{"norm": "layernorm", "lr": 0.00786, "warmup_steps": 200, "train_tokens": 99730000}
Each number is 128 + 32 x the weight over its row's rms, rounded and kept within 0 to 255. Layers, rows and columns count from 0. Numbers have three digits each. The size before them is the row's rms in percent of the matrix's.

# layer 2 MLP up, 640x160, rms 0.273, rows 571-639, columns 40-79
016:160148059112100079129133095135127137098128145109120114163172142127173116222129149155151157140170183122123151094126142217
104:139088123142156163113042157140102173111153130091111110110172138189156156089143123127149117145059118081122125160161100088
097:079104115110093142142097142142087134172124193106139160157094136162124160078162080167149138109117190147179140132132193152
108:114104236106074146155117167133163061100131127102150103170077120130131164141150150133164090116115103129080125176104155166
086:144188179128178134136093084108131124090087185127148152114179144102103174135079062148128122133087138094118161195147109133
103:179132071065126129135168065169141155178152137079090121188125117079137201126107137139162123067087136089106094105111102118
089:120076147155107121130135073158150072098038142031158131112215155118164075131173150138131173087086154128118155165122168062
112:113116114180161102144134187120090077128156087081203131085124148126137136101174176082142091114140127091207144101114080163
117:107139174145099105025129155120197154158098133189124136057111102153147115125123131121128176088125122114113122135138148159
099:153146168080146065109134116112161148069133127175141132125141108140229084121177059123169141146115183140170093101063194144
114:108217130170084113084140118185165098121173175098151113125115110122061111045134128098065107171120127165103176071113078126
107:141107089160149135059170086175140092114081117106130102143167174132130177075162104099060169075152069142159192135163135132
104:169122125125135104154165120180144124167109168085151116090095109149119110125134111156153108143172149165123129130052141125
110:126124101078130106128110083089172169136133182119133083152147098126152131197153075121102151131152117081086129102163123145
116:163177180117104085121107109086157086125174126121110082169143125130141138135097150120124094117191156163133140208177088140
092:124171149129173072183084131136126107175138133150084091147163102154131113114078174045120100103150148102067109135119147130
096:199183191133096178096067165127156083154100111177136107093084189143162146235113117106121085128080079120174159122167150124
099:132142174145124166161085059145108122130231162160163119078123125151131141175180125128087172155064128086155116119155092112
088:153116094110168111118124190129156124158122095071150093140129121151088072129121112182095149120141151110123154136096151099
011:123130157102139136148116121149148176137149153130146124149193132151170102128168154180115200112065060134140102135175175134
100:126138113108169147081126170171158133127102180141167040113131134066142158129101123107155155085171134115099144088134130149
104:112096068105116129157130141156146172151196085220133095091153171164175102167139084101150084141168141120129137131103157132
099:162129129132159171137195103110139176152116162116151105144149123146136115117114130084115108132080076106175093071114160127
114:238141122131070123078123146075186131130148093127154102077130149142136127148131136145157151136085124109181062124074138094
100:121103134150088152150091100105075131069105187118103181148157151115163121159100171101087120140188116148134104123191136114
107:160099072139093085129111157095174135118141104120128147120127159142132173101172121116165183096128164124109084074151099146
116:113121208155113153110115116110106140171105178122128142152141065089122149139129152122141134083144114145135158159125113157
090:118123094132169125105164137107128114036092126123118132170140093084178140135119187138111143117204078096121163160093122092
098:120070108111073153115104086101129115133133149108119086108140126141104117146124105145166166146118112113070093139099102142
105:158111077059149126092126149163115148120147101112151132087102087180114101140109141100158163130074091148111138120092140080
113:117068095159142164145144146115133131115182103133113097110121095196087129202072188077139134129149116120116124124074175140
120:085058080151107111139113164151105124133149127123123143126158042133120134129115116151111140159140139150085058123165119093
103:139172112160131089062106138097149129140106119075125109131181095117128134046193106142093221107119165117121096071121105136
095:076184098164128107127179142109160153125134192134194153133135147129121136089140188189135105090174172187178098140050135139
104:168101202138175131133087148091067157104080117161113121114145195162112129099106114138187176151045178154152083121150105091
104:137129096091178130078157097075128138132170145120140124119131159127111124152157156077139109079161128151157133167130144137
122:076139050120102170157168174132117116083196124113112071165125198052122131170187141097103140144139066101124087138190109139
096:158115160189154149104104091055068174095070099149132082140153161172137158086153094120138113082099110101117145165117148104
109:130058153101104149155175087156080176151086140090143112130164136129104120115115085189106121139139167085173179153075126126
086:123179188127171102115105155119125086189160149117188193155179108114162172142112130123086098141068135156107116130177165153
099:141122104070127122118082097130152158149147110093182129103085136179075124170101074166121112155108135105102105115076086153
098:119089176040147113110093162094100155140085117113131117139180137178122094166122205109111129114155116149104093073118159133
091:166134126135132133179151149124099183117173188170189106130158128095103130155123127078128074104132108192127090124161136120
103:087077166118090145115097087160147071101126117047136122106150176164109087170166163066093113190135131088086139080084195169
097:102144170078177169133106136115216128075137197184154136125105073188150098104101097142134093088156100124121159127141149140
107:138144120120119154172114136122108148133162101075105125096094088115106102198113119165119147130113135112058098123110123143
087:170129110150135095076130114138162093147088088144125092158087136167103095170148203098130079191056152101125170182081105150
100:123130175145148124181119189167107159129123151147111098142114145146093128143155168107107146154172169145130124131182150102
094:146133105139120091111095154177182155170143127066149153127111065173103151138117120095155131129106139126147158063136183146
101:168072141167096091132149045084097140159129147134065123120174171165148116137139167071039166096125136139128097149194128111
105:133148104169156151128133068126131133127133149108143112094097126153153095119085166218151139060129105078195087104153108143
107:110135161165098111080172116060178115103122098101119076124141139132104114102183090140163128124076131149159165164170138128
103:159158101124129122109133145153126105129153121144177090072125076148098159123133162140148145135127190149147126127082115121
101:138113050123108120138130096087148170142130116157134152178097127128124098123136141084130112135156146123164137075144179100
113:129120093155082148124150183035084132181140153145098103149132143119148175137116151121099118139163127122110150113197138111
103:192129133142137148148108116094089090150131105108138111167092111140154098165164101176135110083091153131143141101032100171
092:160127145139101126075153134171147162143142112098077120088119153154153096130167106136089090065106181158112119171085172146
123:108177127111169087145125099178138121134156180068075090166102076172065148129160084131126111103120125058127107174103115173
090:154055085110107143111104137143083117115113110071137129126146129060136187078115153146157137117132128068119122149102166175
111:089112188092145124115068143130152118074128116121155128144126132104096175056108115113183171057130134158116103155128144214
106:099186110089139107104120139222133090203108137047112087108159147155167130154107158085094186095101129135110137103095122176
091:160134119129136099139129131093073134137197166116132104160118104156139151144125171151136130139177069101073155134151180138
090:160096085086152165122108150129151098133142160119091143117089140047147129130125191098122133121111166126114195139106120125
096:159151150141208120134098099131102112119098132113094123111153211172159144129155140137180126160148113073141120122129146153
097:149095099095076102129101161128130132139141157144149118113058142110114099140115135102083177140082120069154090164129125080
101:154152122140082095150126071155124144138149205143155150132181124111165081102119197101152126127034178136096144095093101128
097:162162099134158123102132172198180142098157161045120115134119129145144154167150149188082113143127122182173124133136083166
095:125128083145138103063161135163099089143133124149154132125133132130136120067126181172096107168132167131125132155118073073
098:118144116082117091138180141126097102128118132157122138100152155117134130179115116143161127113127154123102088134120097089